config.toml
num_attention_heads = 5
qk_norm = false
tie_word_embeddings = false
init_std_qkv = 0.0515
beta2 = 0.99
doc_mask = true
Each number is 128 + 32 x the weight over its row's rms, rounded and kept within 0 to 255. Layers, rows and columns count from 0. Numbers have three digits each. The size before them is the row's rms in percent of the matrix's.

# up: layer 2 MLP up, 512x160, rms 0.129, rows 95-149, columns 80-159
# down: layer 2 MLP down (transposed), 512x160, rms 0.115, rows 95-148, columns 80-159
# gate: layer 2 MLP gate, 512x160, rms 0.138, rows 96-149, columns 80-159
up95 098:111161076117121131106110105090094140108062179152151111087189127141088137123097168158120111133072163168154145156116132146188139189165134103106133120175155067094128120146115091139124114146169151089201160191135165148135153166163156158118125142
down95 098:140089064102118145174172099151149160101117158111158115122084155180124118128103117169077146105120156146070096100150166141131090095128124118123122146107209106165100103105157145122129143087138168123099117056108113117154111073131066146161062129
gate96 096:158171110161126079058088187133105182114131161127127122094138138136129144080182177104145201080091112141145146078137110187138120120095150108142168109076171122129163156155142118109134130178111159160178130097128078126153120135106158129133173145
up96 101:152149087111144079065157168119100133097177150124161182067105160149104102139147120123097150117096136090143119093193118152156124058112145118150150086100166122124129120177116036158133148178101202197147136142136124158124119096107148129126127111
down96 102:082106157148126127107144170091117155114166104153094184142122204159124175205125154148124174121100154113131113106095095135117115148168134157114144164133135095171106107104150119092153170148171123128170113156180146093150181145200115135096089144
gate97 106:104094121142168116126129094090138132143110114145079130129080130096088182101185149076144178119121108148140159119089181144148153166067197078140069092161087147150103155113131154157134129107121089117134168090175064115126105156116128133151173098
up97 103:174149155104091110072108115124105111133080095105169098149169107139108115134066124158166146142191160151135137155144148139151078108214084133133152183177152100134101149086149128133125144069110069205128053109094146116136134174185049136137084133
down97 100:115131149117102144169099082084137095137115135145071124158166151186126104104119109083150044141092125204158132061135140120164138114098128082126094105165128125132097127091088139087104100158161075064178176100131104149108173120124174122178156147
gate98 101:130102123144106142109137121117087111152155057102165087133118112137102148065118119148120133098131176104104134081078126121152103138121113153089083066064149145115159142151123098165064124154083127139148137109167100144124190118129146109133086178
up98 103:110146145130082129088140133142131157149137096142113126105150124115112136122081152132133092124141085110158081080165135156098171106159152125086130225106136130078185109060201094152161109120155112106113200147094185116111114146079144119084129095
down98 098:124130216112164131146147125092129135105091093160123089116120139130072123185136088136148160158108151159138204141091094136163083100151155102145179181154091078207100136124107144122060146179119129159149111095197091110157162113167144095137208111
gate99 084:106153077148225133097086142100097129119108141130125129097112077128173129122122155087117118097089091192169152156103125126095176116147131139105109040102123110161126154129145141092134087187090147091142168098154106113112167167160114094156150166
up99 089:051152074191141120082100119190067134161140185124137139114134027101150154123158095165111153086114079159150125125119092131164161106161123110097097082113137111157116203139114133104142115220121146115108121091133073139103149165099148096129121193
down99 099:136149124179182155133104143138145102125150138062151118157118045161174174123072134109143089111110078191135090188174165140141123087165172171150121155077118123141059155132180052128089106139160090157105175111081101120170102140172092104094133145
gate100 100:161150138140114109165183154106091094072123119169105163109144135126131126099088146109122094147170094110142150131114102084124144159077170147137116115077143098111133107168156206159068159135147110185114156068113105139187096137056164129168140091
up100 101:104093076146219101093119112146081089102126133117125094142146169147152095135114143136136102148190152090088122105077118075095135129144120133096101156144092118143128137170137121089136161148150200052101131170081180131072133169141145082177141156
down100 103:030157064137163143153093183138115138056135117108102087160105101114100113147114129084090140077198148207119200102154211149143146104098125133125098158121114121190134136058121139155125166162148126102110105117169148093146150154143103095148187094
gate101 094:097154106080145138168135161154155074129140159105124155150100086146139168188120137193142087138114130103114090119137164159073146110162156106127064179112109062103093121137115186116145088100070095123122117152186144154164114083115155105117120035
up101 097:127129142164148148142100100089150162121141098109137102113168129093146105109088101090084081107113181181103164117125136083166153195090152093070146108144159086178119171139157106137166192107193135152121090131157139138122141171124159160113103171
down101 097:095099124127165083110142134089129082135130135133111125123107059118157106145117160165129085137108194122141145126139119088119092180104141090172094123136145115114131131131111188134133125102107141124127169111216097143129114096074129142113090081
gate102 092:206132096152120121138132098116102132166112164144058094124118157154128081083184109147131139166138162092120090100122077107192168168153095114134152146073148194130172146090171079169165093099072127123149177072156144176106151089117123139078131129
up102 090:056133117138111079171110161119127105191105129139133147090108123111136071118128127087102120151165147210129116082175141144064143172179103121167146119136116115141159183100116143156068155157105165112117133208127118167176148119122161114129131148
down102 097:110098132135141129125097161177108145123089118133088119131149129131180151151119137141140148152156114133100105171125106179118117160144147113199118124129156161162162133094112139076116160138149116138187149143114096140157148150102099224111112105
gate103 096:139108130153140111129104107092177103173080164107128151090100170136122110139092117111139046122116184109139093078121225106170149104172139105159140136197108129131119145080108145112082103093102072133155124113129179132160145092148175106157103173
up103 104:140133129161166118143097071128150124221069129032167178096110139159104162180128120115133118109133167121103093142148153134076118091143132118135172152207171133089135086098118087100129098108151098113136136128103209060109090141097155121142091078
down103 102:103082147087163156108149105061156071089189113191124169148124117122143151166126131169105127152098144186097110123099110134125114159114158118113146129086064142107111068117170085112118139167127121147138112131180151075124086063127136183136160157
gate104 095:119141166147174124137115068132086114105129149110126154121113102120100159114187121078159127112148138142104163162112053151149125155166207130065039105118146123133210149185087145120101088136171130135116163096110104082145181106126166117146163131
up104 094:121165066167145133062117107124130108180124146099107117123147140098117184178168137149114135108110058112108129101155091142148104142093208179149141121100045124156160119116114115127129182115201193151128089109113079164190127126087126145124141092
down104 097:186146092110166135125109103190159103124074086159111126120147103124190164102116078118141107100132109109125048125143063159134075188181109116120090108131128106105122144176064111149111166125118108129181138167171123111136121117107169143128089133
gate105 103:149093118103168135102135120131126132132123118067149187135125129211164101118121141139145153103097081130107123212079156102113168112197165160161074193146092114139208136078149071112122100098174148174126066106145144125103117105135106166101134090
up105 110:123128131085131146111186127144104132172072140179148159092127137152142125092098124089104083144161194154118167130129124094161129138115107156155149122112227085129081134188201159131091135106090117125149168104148094126102192107113133134134110106
down105 104:081162143177203121188121099103112142137168066076193075133113144129107133111179122135114090128142070169105079108088077166096104169087134057120190150111142121092143109131139089090151117170140075108073116127158128071169069133121082144127099152
gate106 102:173082155137141115106101115115152130153120144101119084114161138145099100155138158143054101127172119116038101165102134100123081044064126146155131117109104154105160161131157163105080116094086112139096207132129143154155185135137153117093089078
up106 100:172100121127168124177079108108151134163105170146175069122146109157114124151156130095111153155155130119065058101149089163108097107139152147122140064186117168128172133144141124101121081116067105141138178141134165123081125105149065127127079118
down106 100:202125165118105076118137111129128123098164082160104143145083121158133135112121159055105147147148139054122107101103128122099130135129155164108095149135144160154185105102186100134106111164088133089162119124076126097156150102161128115165117113
gate107 087:116140127097167120136108085165089142142125142105137159136094166116086134139091153128074078132060147094102126143129142109105144197201141140146091103147208153131114162073172147219139153087113125146192121166091126104129125124179124161181109103
up107 083:134102171119099125122082113137168171133137153126156136128181086113087179101092068164161157103181151100176111085065129136119079107163133127073122101127131149110164104103142128108144124150147165120137095094167126162127132086069074138112153159
down107 090:163189108144166144125182105125131163145135118088144141148089204130190104133214144084089136151177134127082186143181182160120115120105139114191119149137098102078109158159113144103126116107106074166066113095056139113150171164134087112121054152
gate108 105:149155168149143117087113110103143145125126179140131135129128161098134114101114114138113140163112141149119102065185148165165136158146083096130124124165158130086172128177143189139134130118145154169175182154093188144149147106176095125108096127
up108 111:169091073093132148125097163134169152099121172093148114167128175069149112144118157076113165118127134161123108067193177159110106119111092106104124153124147117099111090175201164099134109103136195117178165119174156104158116065151117119101157071
down108 103:094138066127123104130143079121067070116114121128152114113175121197118183141146077163183145111130083045183131139116123139137129179040161147139164154118094130172114126103080084172158126149185152131072084133084105128062180136141134083151089118
gate109 097:159136165129176181161125160112076116125136096094147117076152087129136099162197175111127109116145102148126129168114128173120179117149138177120117126190182089104142151085144157072133114128127070143122111112080110087082126111125133090137184077
up109 098:123192097107100071153118190102087083159122172118142075133106156092160127111129206122135166132134097117117148124143094151132118142098166097124123137164142131126101167102128124063069111142157166115082117093079099138140077098074095093177129118
down109 100:125120109113191144042121105135145134135107148106074217172113207123102133132091089131098138088137094133153110125084130127091096156125066143163097156094086184110147170039127107177110151108069135112126121110142115095168227110113137146149156162
gate110 115:137132178176123183138142154130135142175083181147112102148148076128067168132112107070116135094156112137136082119139151160080142113133111167131128132067174145114126152108069145124111113118160132120112156110130153146189148113163060127114179124
up110 109:124139055109147084095094072114099120103100082119166152095135126107196118100093102119165092156053137115149148139139152081173095124146135132082144105185114115167111151112147127043142102134119086136078107177142099139105092087138152107102111124
down110 100:104073137167113084128131127100068189113156089134158186093155162135175115092100100113136104119185113051118094043110091129156108121102110107169154143115186132155090070093135146149114133135109154083126112132101105144122122107159121120089138134
gate111 097:085153138201171079119056069130143138161156192145136114119137160142128126110114109107115136162148108132165114182124115115152102131161117075119109139166160157174157176142091156091104151102136090132193191091140135176117095125124157059116156089
up111 099:142185133110133145106160218122094180137172126090108115096115129112139131145186169079123098140141112145073144138123120167184142132130136172112169150075137124134133102061109099139212104161122122125145093135106101117138106087136089168117127135
down111 099:111070149142110155159080129159139110163129109173161116129065169167118114109070115099119119100195183174142149095142099206077115158134103102158142105151105131135146133153083091105084153121201212089100155100180126136128171103099157137124175124
gate112 116:073126137115120154133173183175121101080096145084125164111151090101120063161087109083166148138107105129129163153099137134063058163107091141185123142084143138081124082132144152119150150128112129128070129143100187132136115061125145204147160136
up112 102:084134165122166160095125209185119114101143152091160125131177102089128103187066114115217143102132127097200156134124114127091048108148118115167125144106139123123122078126136129138102149114112174114163204102116171116122155103145119149086142106
down112 091:128179100087160143130157079089131100130130173147153140142138131136113152105134109145099113198113123104205158149155127117144198087147115103046156155149111124190146113130177112131083146169150144145255151116165122136176111164139105137130089128
gate113 101:138131096126138143135111165137101108150096112119125118110109195154156172088115146144149107162130127113137160131080136126077101096082145098151110147086154164101172116139188158135136120136082167167073089062122107128032075155189165136175112052
up113 106:128097191150149137146127095121117114118189157113087133114113177122163121121100170139109088167097108166066123088106099167159153166132158092123144152175105123097179116067145122122110128075113082110116165143156075181097125088109165141132123098
down113 104:148200112162138099118145152063150178075135134134103141057162129149059130158090181120113161149181124140124135120169164096095090101100116197121098101123118068176146119112085192122118149127130148075130129137115151156147155174158152130157156112
gate114 122:112099099107105101084103104099084165130102195118130118183104131124162138105124059096175122108106188126104119072158149165145112143140119143162174120147160114121146172117201141113178097161054089114141130086115117160100144076138112086120124182
up114 119:092145146150108123140125113161071126140107122179173114199135145186146087077189153173155144127135104113072140122067148098087146152084118128198169073110165096210106089151157114140122155172205126097096083123116089110115119114144162105171121070
down114 107:213151113109149203137100124111167152171058144111164113125121088081102104146086143129128140098112150146132166128104114112098089156149159138145095098174112155115087100108053110094125155134116142072212169144142147138116144217094112134115106158
gate115 092:146122131145126100134077124137032104105130056135124158160116121074129161097167088113134074102112150151187062183148176134093113153129090117165165160132115149104147164112138133148132116088136116167199121107135108090143120191163077183090114133
up115 094:141136103119137113111050109138038126132110080096115136140094077118110124077182056144207093115134173119159067151117147179109111150162103122121112119130109133110137152134154079124169160107183099163199152086086113103136119143118090179147105136
down115 099:117176101121132145155125101105127082116089186165120118139115135128061147147080131079092107098087160108142097160112166193128143156148129140152160111112159180101060106097145128065088060124110085132071156136143139097143081121179169167166114129
gate116 102:086096104177154105172134133116137170117055123092110121136157133162209138111122129121181101061151125133200091156168183151122154061141158128212129118091155153171111146105153107161085117159189094123085164133127143082120125132158046123143155116
up116 106:111089133175117127132189083103117143103076159176100141152123126127131097083111153105133083121092129113129067131154175106166117190118152177103078159092119061197111089125091120114117095099163101175109104142168180177177121153171160123085129173
down116 104:106096144132101088127129071103165219148158182076114146086100140156161184114164124141140108136146112091150132141103138086129162134104124199115103079163143104164079123112126143149118089062183116101182037153140178120198120121118061139128101119
gate117 091:170051151156131136092125132086117122140134148193090180161204109148110106204137132066127155174159148103100106076128062135102160103146099114129153143088147126119122107115128160121049207120062150143090163175166116204137157111157138146092120146
up117 091:090113158117126119220133198132139119103104145114140113123088151139172094117108130203113066127117120172146117143131166158173087156148181159108168148129121043147170153109143116101130111134202122138132152146160118045144059160149119092167115150
down117 095:039109104160110119111193152162146082119193166163147145116115117139116083120130120166176127106136112149130131040184172093127101210140088173145079109104133123164132081187089138101086128126171099084114148079098106106135049142123123121074122133
gate118 114:134127166119098149167045179141125128174144186160119105130036112148112159151124194123110077186121145092105115174146129133160120143118104107186146053110096135173164101169146153119141143170121179122141145092167167126124053134149139104182068171
up118 114:128155124144168126166096097168181103158070137163109100115167079112128161164131126167099065067139169149062144120118140146086142129100152173136114180153162079070129093084045106142177123078089117119174106112117148084164136131136110129147127145
down118 105:202133135105107158173108207108086148154136168020102133049109120146133077116103136146100145130085118172129152154124133167118139183148123129114159082136189065152174101091157148119106099110191127144120141119142148159131116152093142131072105138
gate119 118:075133173177126139160086166109118100148158162184082134123123139095132132161171164099148128108094191175161075099168130190142116155055156160187145125136122127085120124159126118122144122106107123155101201096133132148123091118050059114156174112
up119 104:141132119079139136114115161165101065112092116147155057152163066132149165109210132145068147135126076146132157156122129091089148115113098119112118158129063101121106180163065134156065111153155161123090160114111070147127133124175131141112177156
down119 109:220142107113099134141146125144102105060128168130155178091115147133176168051132115154149093165098101183133154159104138106146145126123127149182100069143132105179152150167088112081097188127123143115115087075146154136082169126217117192115119141
gate120 084:126118134164101110078118167160148134084122144128127147106089137050079157090192066059128149166153189114094086046160145152116130173084106140121114108121125095153152167118145124110142133155102133101151147126133187124118167103135106107212090103
up120 086:141127096091132156198126117130102128136156165118080125109151091135179066092124156215123152101138120191124118223108095091117094097172043136130122226133112147136105144117112153098143091102109108130103100159161116180206165151134125121065112114
down120 100:072063119109173109109159093085130118102101078160137116205106149180184120117157197121100150119166114147124179187085165117105117148108097139086131114150126127184106142052167131086089130118158109114109103138065079093134139085125136172115133151
gate121 096:103128072133154138157100139127182071081161160174110121165074166154131141146102094126086092136131061126127078151156178199132157152074156127203126118147164116193085089134077096149128140092140130169127152166176134139162116149056116127101122105
up121 098:079155144132097153085114114108100118079156134083145177108120160124129111134118100075140154143132096096067110158142146101088062156066093129177140137144129153118091091133121065108199155134126120147087117135156115157094094122099157122086167132
down121 099:094122134152101126139102100092182140137113091167061071152084147146102152112124115163117113128135079154158131163160151156096127105154094166172090143131117125083103148124114078137140162118068101183124095143086169093119143102159180141173165102
gate122 102:177070068142097140166109151191138125138083166155103146159152119169152119130115061139077157147203145106142119174116129060100143111106151131117163152104135118081068093163115077109084108110167119132154103122126148049159146120153101165085208156
up122 100:099135117146147150131149168137118115102101063124123155097122092113105179177132133145042067075145079091176103141209203147130118091137152148127122154113103162161118194042173163143114096184153067128132088193170160096145125150129127079148154097
down122 099:134082104147105073121137104077098101125122108078142059162102153082146091136125150092126197110145087081127135083178200119098176092142152154087106099068080158158176146173091115149103149127089099136140086142149085154096151125102108122170083174
gate123 106:128053061147085082142092135077128186092130157189132116146162110145112128115162086132080125062227087133152096174139171128128173062168146182142113113126116150113095152115106163161080129115163118150154139133127130117198122173123089115079182159
up123 108:148120112113073091114106113087158149127136136178144114140131137104096106103155168137161127110205088131162113146122156155143159107165096165114118065143024158167157097091085171166054124111133178153179111152149128124132125124092137140135118119
down123 106:060218142178160136114177170097085115141153046110114080127115132127165126130096155130137101140130113110147167064165107124150128139136113140195126104123085113119120121097147174198112139121086142120187118185155128128088161132116166094142147063
gate124 105:130145081163118101107136084129114151166108108131132117087110124093147157132142125147132144098162132151155110132071058134134130173165119188117158199047135099094099175146078115096053149110210196157128135082132099128166149110164097144159175125
up124 105:088129144179114151151126133039151145088132147130192141134113178135142137165129164077084097105106080101130177137168201123101139063132136088158098101137094110164150103044192152142127120153147117101121076113129092126129096125115173051092112143
down124 099:106177188153131089101097108097087127167176143139115124156191118144154080076048143156111124132141202136122131121158051135128092134135167115114144133106141088096144187104138100156066179113163125161172083137116063164135123193074112176053100131
gate125 096:136149140108090132087174099108128167191161077112122196114083160129150161105147080165150080135156100104155185159075166135155106121132102140113092171093116130132146138087108128149124128122119144110073182138130208124144114095057142178140138071
up125 094:120134155100137125091140101232121149149136151173120095145087093128152178113059162127125118065149255129121135162146124145126127139103127160136157116159065139115164138064122108146118159085132078122162131102126065179121117166132104102171102134
down125 101:106112178105107120151083147156129105070118142136130037163114137135122170112138078117147114125137178152088115110178100177171104149088148092106157089139091134114153115033171115129113085106202069133100129139101090091121081158165125086083132202
gate126 098:137100101228152122141120099122142141135086112083149086137110114103216124116115177148139168122130091137153119107081117101173150142117074101098119166155152114134118129086167127115136163096122119137153133132080154131100147178130136114085155146
up126 099:152144134116111120122140147134145129160116157191116109148074134071111135132160097124104126068163113124184124214140153105087178169105136100114162079149171110149119083149126139111104074125087174221156140107166149137152093110149172117101161139
down126 105:156172154108119087135155154150161114113185129135112169123142114177073081135158102128127079165128094118117090136182141149096140149099081130129231120078140119093184152083126133180142151120177147137114147118105097158142125133087150069092116135
gate127 114:115149092153142121115136159124106095090127080129144113111158096131169077150146147149122179141090121158124113122097158125108121134145110121209117149152096114141177138143139120133127165152151156140117138132143180126085142123105106121177145141
up127 115:124126080121122173155153146113127152164057091177146101132169091115100115143113083124175148126142131110101137091112110088121119156110056160066125123110152099128150113126199173143200062107102123110160119137132100135151157147159149133152050114
down127 102:116081151133058152150165073121068149118157169066061178182115126157160135176130136121071071147129154142152194149125136099121105138113180144094126099124129116160128127140122155135149150121200126073142118107185129125129118181136143149112185176
gate128 093:152153164123100121121132107118117074171170252117177121162112148129183121131128176166139135109136170135080124089108089163174090115152133134086149099090142103154176129152151122158113134149135170108112179116132129156083149083096101096082117200
up128 089:093163107162108145115153111155134120150134122117103159137107089158112122141080146090097127145175168147161096140107129159129147129150135111116091103104153127151142150104117155142174076148086151160185191060080143118167138114163140104119207177
down128 097:128208120126125143147211150136138123136176184098112046182141107130185170188106133147098124167104157163113062127105147141084125117136123093124146121085147098094166115122174107155103090193197182085197115162055120140107130098099094114120150159
gate129 114:144115074060111157150124075145093159204124136125105117142104088096127088062124164131133079196163175131140141114141142184160161138170069102118109098074139128106116157120130121092184128133185101133187080131112144118134110132115087108133162151
up129 109:121097068123097114121102096149110193076119145140125072113117119163133077090166180143147139156119178167153142154127147129132157178125096129125089152098122165083130163153145132141182144086172201126120120158120115119165079148131100135142175132
down129 109:105168163104105160138155145101175111174135135137130147051206040117108116134068119132129132101141128164189163074129137109109146136106111080094128156178148111160084151122135096153163076101150072217167118122181091142124153122173164157159101136
gate130 099:107150130068185073091117115163127091106129116131144134073136132097137064134121113158135131118108135158089142106124115157067100149139156047168126103113182116150115096093130067099143141095114178131108128176135126152108144152111066149176111102
up130 107:039159113125078108171135182148181136118140112102094145154085163146123160053127119170122155135166094113152120166152148097170136116075156069089145114186134197111099097122138149088134147129063126081135144133132146084121112144134169146099109160
down130 104:194099155155090173096101117110060148132109106076082204070141140105115141100138104153134154135062169117109116112125152146122202120156089173138144126090155187124093106119125047168154150115125144109098097140158114128119121140146149102119124056
gate131 075:155105154116066130105097135162073219087152177106120120132158191209072145140139062131110083159146111061144130121137103175158149082113144129109116107130145147135146115128104141078149149157142112143139122200117136089065111095102169111070156121
up131 084:118111101175179129117171122131224117143094103125111126135065042090117170170144176087130190101116160148089089140106135118147150096134217122135107129144141088109084117151130120196097137153099163120129152136114191154145165130128117127136104124
down131 089:184113122167137165087139202142084120121140130111085109156076134106089113198134105122065106105110137148108188083203097127121146136088130143129127110137117093113138152119175122135142102160120146083139061133082160167070122117108151161111121143
gate132 089:088103140125127101144145120193095161207151158148161106161151168169166087133084115218153146131125127122165065136123109138103084168112116106123129152144102150114170083134152101107116104153136163187131199148083098110095104167106137141148130151
up132 086:191110106197138142066137147147124096077098086105127193123070106115090163081163112106110120143165127104150144133125153125126202105140115142109113097118145058139098135136106082134209141146144089056166112141186143155146132148143100116116142130
down132 098:194114161171084117101109152106077103107094140116121181105070103092157141119142157130104052059157140167175155107130094095166125115092180150088173119144145138131152118174169122159174055152128099126129124138139077120118137156145130104065106094
gate133 103:141132095123175146133147149113125088103142168121167127149131123124156179107157159093157140100117132080110144200127138151127115157105133131091132105091117154194146065050133108096085130080109136156109109125164124185160081143133137114162083119
up133 108:155144086102123127163184142156115114137110087157161099116120133164107134107106081114119192128125095171178128062135130080041182086120102114169147145083143085096123134181081141156097108170123159093135121138117119083111129143188103220112104103
down133 103:117080106156097103101101181083101067150114077121116159140123090151160108081089094145152110159169101137136130110122160136195117132101120109134107139146176146164165125167166145037187156155162138143174097203147124171183091178068108118089138132
gate134 095:118105163113116085090098057089197140073124212136122132060110169146149109083092167150159104075221125129084155120152150129079129111130118112147055192169108154107167153126127101160170139122135173070142133117103170081138113148113137113098097107
up134 101:099155145090180135118140090129117110101163138112166098151091139168142112091120098112103103116177050139065135161102117119050140085135175137104152148167171082116149147151075149138143180124159177129049103187092102105141141147098093167108201151
down134 101:110126150073080080160157087196135096113134084079117141095042127147123137147139168106130117052191104172074124160138065117138166113160094141106095133153159131096128119160124121125117152097113133174155137134171095127151150136088162133132125151
gate135 096:157090123133130151162123132093175137117081167107128166115097138102147129131135145092092129113102132098121200149148141125108121139119202123106154087103184126126104135118177083079158028065120122158093078130163153181140178090171116164132096179
up135 099:194083042086122136143139147113193158137052161093150073169103124136098126150179126151124168138129121120164208169151097135118114144109137128110159070080183097125136119124138104142159088077160150143096130138129147143163189123150123145187068167
down135 095:143143105118195123136147069128129120139145182123106117134185132126116165165103127155148142160130135075170139144152173160086155071125165111116182082088137100126111113138091151089155104082082149157102061094113129133158134117176121093185082181
gate136 092:165048102159121120152091208146111148145130136099175160142141054132105167138103124089051131113130125108124087155218205128150104072115100141137132135067084167141122083110096129151125158128120124120155114125122203166132094172162061121112152151
up136 097:153089126176145111083215150105127170079132102094063086178168073075165191091145181135144177096118139076170108127191173135140130116193137128139061126159158149117164154081117139121136136164118113112172102179128133158127139178092093086156123100
down136 099:095118069149154102181157117106131132131101127109116157089179087098134178118158153106147171136092121119114132143156143171192093173203104131115117156091099123163052121072086103079131114134080124149109170109193117135067151153076077081181173123
gate137 149:139110040079131132171152144116108172119118140134142107156172141137109122106105149082144063117143162090129128116115120116112108096151159147118136077203191104099131091171188154126122122131115155128094146117075126111172188082140135147123137157
up137 140:125116106162065119196101144164101158100131137203156108198154133118111141127106108100160124096182189133100068101152122163163057190157107120097132060121163108102120133157098112103175056135127083133136175179073113137188189141140161182075074121
down137 108:163122110186133150086152123156136111136096072128183134146202090076153104143158112107130159158093080125147096090080140166117146130072176130155130165120148069132126104090152156155145135090053107146132134090141147071118110164132124147113166062
gate138 095:144144154163103144115137097151187077191153136093107181133096195118144169140186073158124138115151145075139142099117101127135057174143134168155067159181125105121032126131128083144135176138117117155116084169154124127150154100150128145124146086
up138 093:147142152188162130147114196160114132150152088172142102103102111120111102102126129125120082140124170148146114140074108091125080108182171151177159094093116146126183046077073101126131119136146112179127136125134151122120149140122093082086133125
down138 098:125051150158123139187124141066091112147117081084126136078120117079160117115156112112092050163152118167170093120096079145141133128137125108158148085143154118145225064147127100113075037124118067125162141088166131142136128188117110138058084127
gate139 087:143149170076110091156135132095103105134152140089112093108085183103164116139124187122100118102121168122136164150083131184158041123103102128156183095146144147129132135147104158092120084068185133113114127151119164087144126129149066073169129116
up139 086:135121104140099129082145154187135123141188115139124122131185135105170138137095105166149123160077106064162157142186173117091161111140127152185144142130138130219107129089145068181134114096120172089101115189159118149171087194060121192105152110
down139 090:117164167168138082125131187100126138145145099144165118106111126163065095096138104090100138113119130136139101115119052162129099210169088074095112111105159098163234131124171167109150160080137144132127137141113187103105141118173130135165145129
gate140 120:120105104135175180168156185155098131149119171076120151148108145173165100108113143131140124081100179123127105125088136172136190093160070145108129101128155154109131085099147088083127114189117121172181127177095177118100141076152084094141198109
up140 116:154098208170116123155107108124172177099192094146124119110084087178069132117117102126143098146124171177133060081147102109089157178131111117122158118161128090149125091160108194113121100117135151135120123123176114159167115124108130087166071121
down140 102:108086162111131121089190156144121161166128108087109117090154134145119108109133132123134084146072092130166138162179151123165139168123115069114164180057163118083165073145158130144142177133145136130179160134128146137100115118153042150116167126
gate141 114:123148126113128084154109157064061148158183159158160092151130161139074154123112139149084110142170127098118121119147138058134167105166168091155128102161151088088124124159160071130064135088070121194111115107103074201104138149209131101085166160
up141 120:124103135133098136122165119115133101161167117123128117208132155103075204127108143151087134145145131074072150119169129082118121096125157176155102135188097161142167121139156154134140170166081153112122095113151068099104155149126167146150142125
down141 099:069143174116174153167141102126172108153111164156102149078147187131135119064146130134148092113084084103126166077106057124169134131136156074087121132113089123130112197148118134101038146097113103127135113110137127161094120063150124087102064106
gate142 093:146143140139149111228048126136102119113064068141131158112149130154169110133131159136101135113144058102098053116110130126112197111118125133136188068101085110106148109178068119147143125108150141040141119092108090049114161096090120149121136116
up142 092:111190104148094145191157150200098115130163110073121129125158193124086105163162143153156103160134074103180148113108167134130165100165136065075139101082156161168154078145093098106075083109119092128107178137149095119141121085059083115134128144
down142 096:136111115170146106050189156105141167085146135137201157102115162116112147109135105108146105092164203127151122139151107139115096177143113082160132144184116158093106126068173152119120075140084134145096142158188151120133146102121116136208095148
gate143 090:159105121170134142112143069090154108107138189141060134127106187097082121151171076162189101113132144096106132147134137132108135172215151103090101155116080109149167122053094121109111083114142066106139137092118126122127130129091089114179174087
up143 086:143130145167136115093099159086096074074192138109186114138080133114094086126109166136172129167130076080146146142047116122107122148122128142141103106111088161098146163152190127122095044153136163119177091127132177097150152121103108087131122158
down143 094:131102116084203155151150098176162110217073138115191150120158134168149104096125121131102155055126132167140133167152030163138186120133104135074151150173159134125131122132136162139115157091154120147133163107148143154164108111132092143102150189
gate144 098:144123190056091163124092115158171092132103157140112133092124144184132167127107139072124152149130076091129109106147150176115172131124111119205148105142077135114177164157129142125171146108139099106134145160124086189188135163134134188124093145
up144 097:146182091113128128106143123141136123085165109185168118073155152100162110113093102114137108073183129140109141139145099117125127139076101113104105142119140164129126075139125153108151160090102207125141137142194116138191133130088125170114068104
down144 098:091139138103062104161141171142185048111150168164170132119069124174107127168079172099135123182093174114132121135147111138146139108138065091152112113113133136180142072114168157139129098107149127082097128159031130145153145133140116154148107180
gate145 121:065139174122132126075124133130111106159107164095131143077095153092169074105178133166124144112109192178172101085178119147206120125142127122145183076125106171113108136095128086141074104130087108101141075116117140122119123094125161140213151139
up145 114:170176090153079115128113157143113070171101131189164117144122086099159130138074050126177085129128170130112122156096106112160187134146177076102140173135089115159087084143101212153142114121147097116141128084158031125097110177116176115114162135
down145 107:087158137148142125123100103126133131128117111139161114181106106110089119069201138146205117123141162170145110115188123166116123180161115126136146127161115122137193094203133149154152176085095116132092118125126156072188147188176150169103113139
gate146 101:163133141128126152179124151180147156110113108144075181147152134098131097107152080077094128175139127099160084109114099151117191149155133071096092149144097135109102080144178157143054136097139156107140164088173184181084086142115112169075179118
up146 101:144145083110140153143090117141151108061171147134162076155146114122113099177071106089106153117121096146128118125094145100139159074076148084137089094093118115116110134202156063136158121148115127190130112135121141137117166122117200137121144123
down146 100:204103125110129142105126151102190131077143059120137133145148112110109109082127156071179116153110098132151145157084053146163151096159140057076066114147207126141106182099194101137130137181148108111148125065173203161105176155142159191094127131
gate147 088:122192049135168148213140108087061123093152138155129074142100128128109108109170181143142126147137168165150105113122125132162049102119170154158145113068150105102112100106172109084129160075210109149112107136148109081123135195106098106181172108
up147 087:139127172153100111091098151150096135164163137133161176153120145136150140152128042119084128114101133138053099097110092167088171119159127114114157167191115145167192138119145132151069074146117127126168136139112105161133127089098171120088109155
down147 095:138136134116152140099163098118133145138142133080171154167115110152116096107095115089146085145116148119154141156148148156181066177079100108104151140111166193120095144156166134076153093101169134190122146095123137086081178030138124105186125128
gate148 095:106111144148149116100163139142172153059144134141049141109116199112153103116082102151125137103142130175108128116065198159152135155064057141170095146188080085138095120100167133083120119162139165145180160101138090168133134142065113184154083101
up148 096:194119159142095077087145125127203119102083130093062165162076134139167136157086093121063135165130158167106075128148163156154135137118114118141093128116105131136108129190160093158149122106096146111132150070171127119150108149104129149094086104
down148 103:097102150092121127104145134136144104103149172131130153072118187143121151133128132190083116103084070126112160092098159176139087112062096067074112143147132090101092111079155132080117129170162136161154125167102097163144121123141131184163129121
gate149 110:102144092160151116146163074158088102123168080100123119174157150135140148049061130136108150111140134110155150128131126114130082195108118150166168204097167149131131099147095129130084139125097126117104099130177150148124122172071167138192110129
up149 111:143103122139093160098137099102134126126136201094187146110171136116153136084059177086123153111169110103083077141167164105133128070157172132130154152187157162137143140132132107166161126139153148122083091080083105142170095170143097143125165141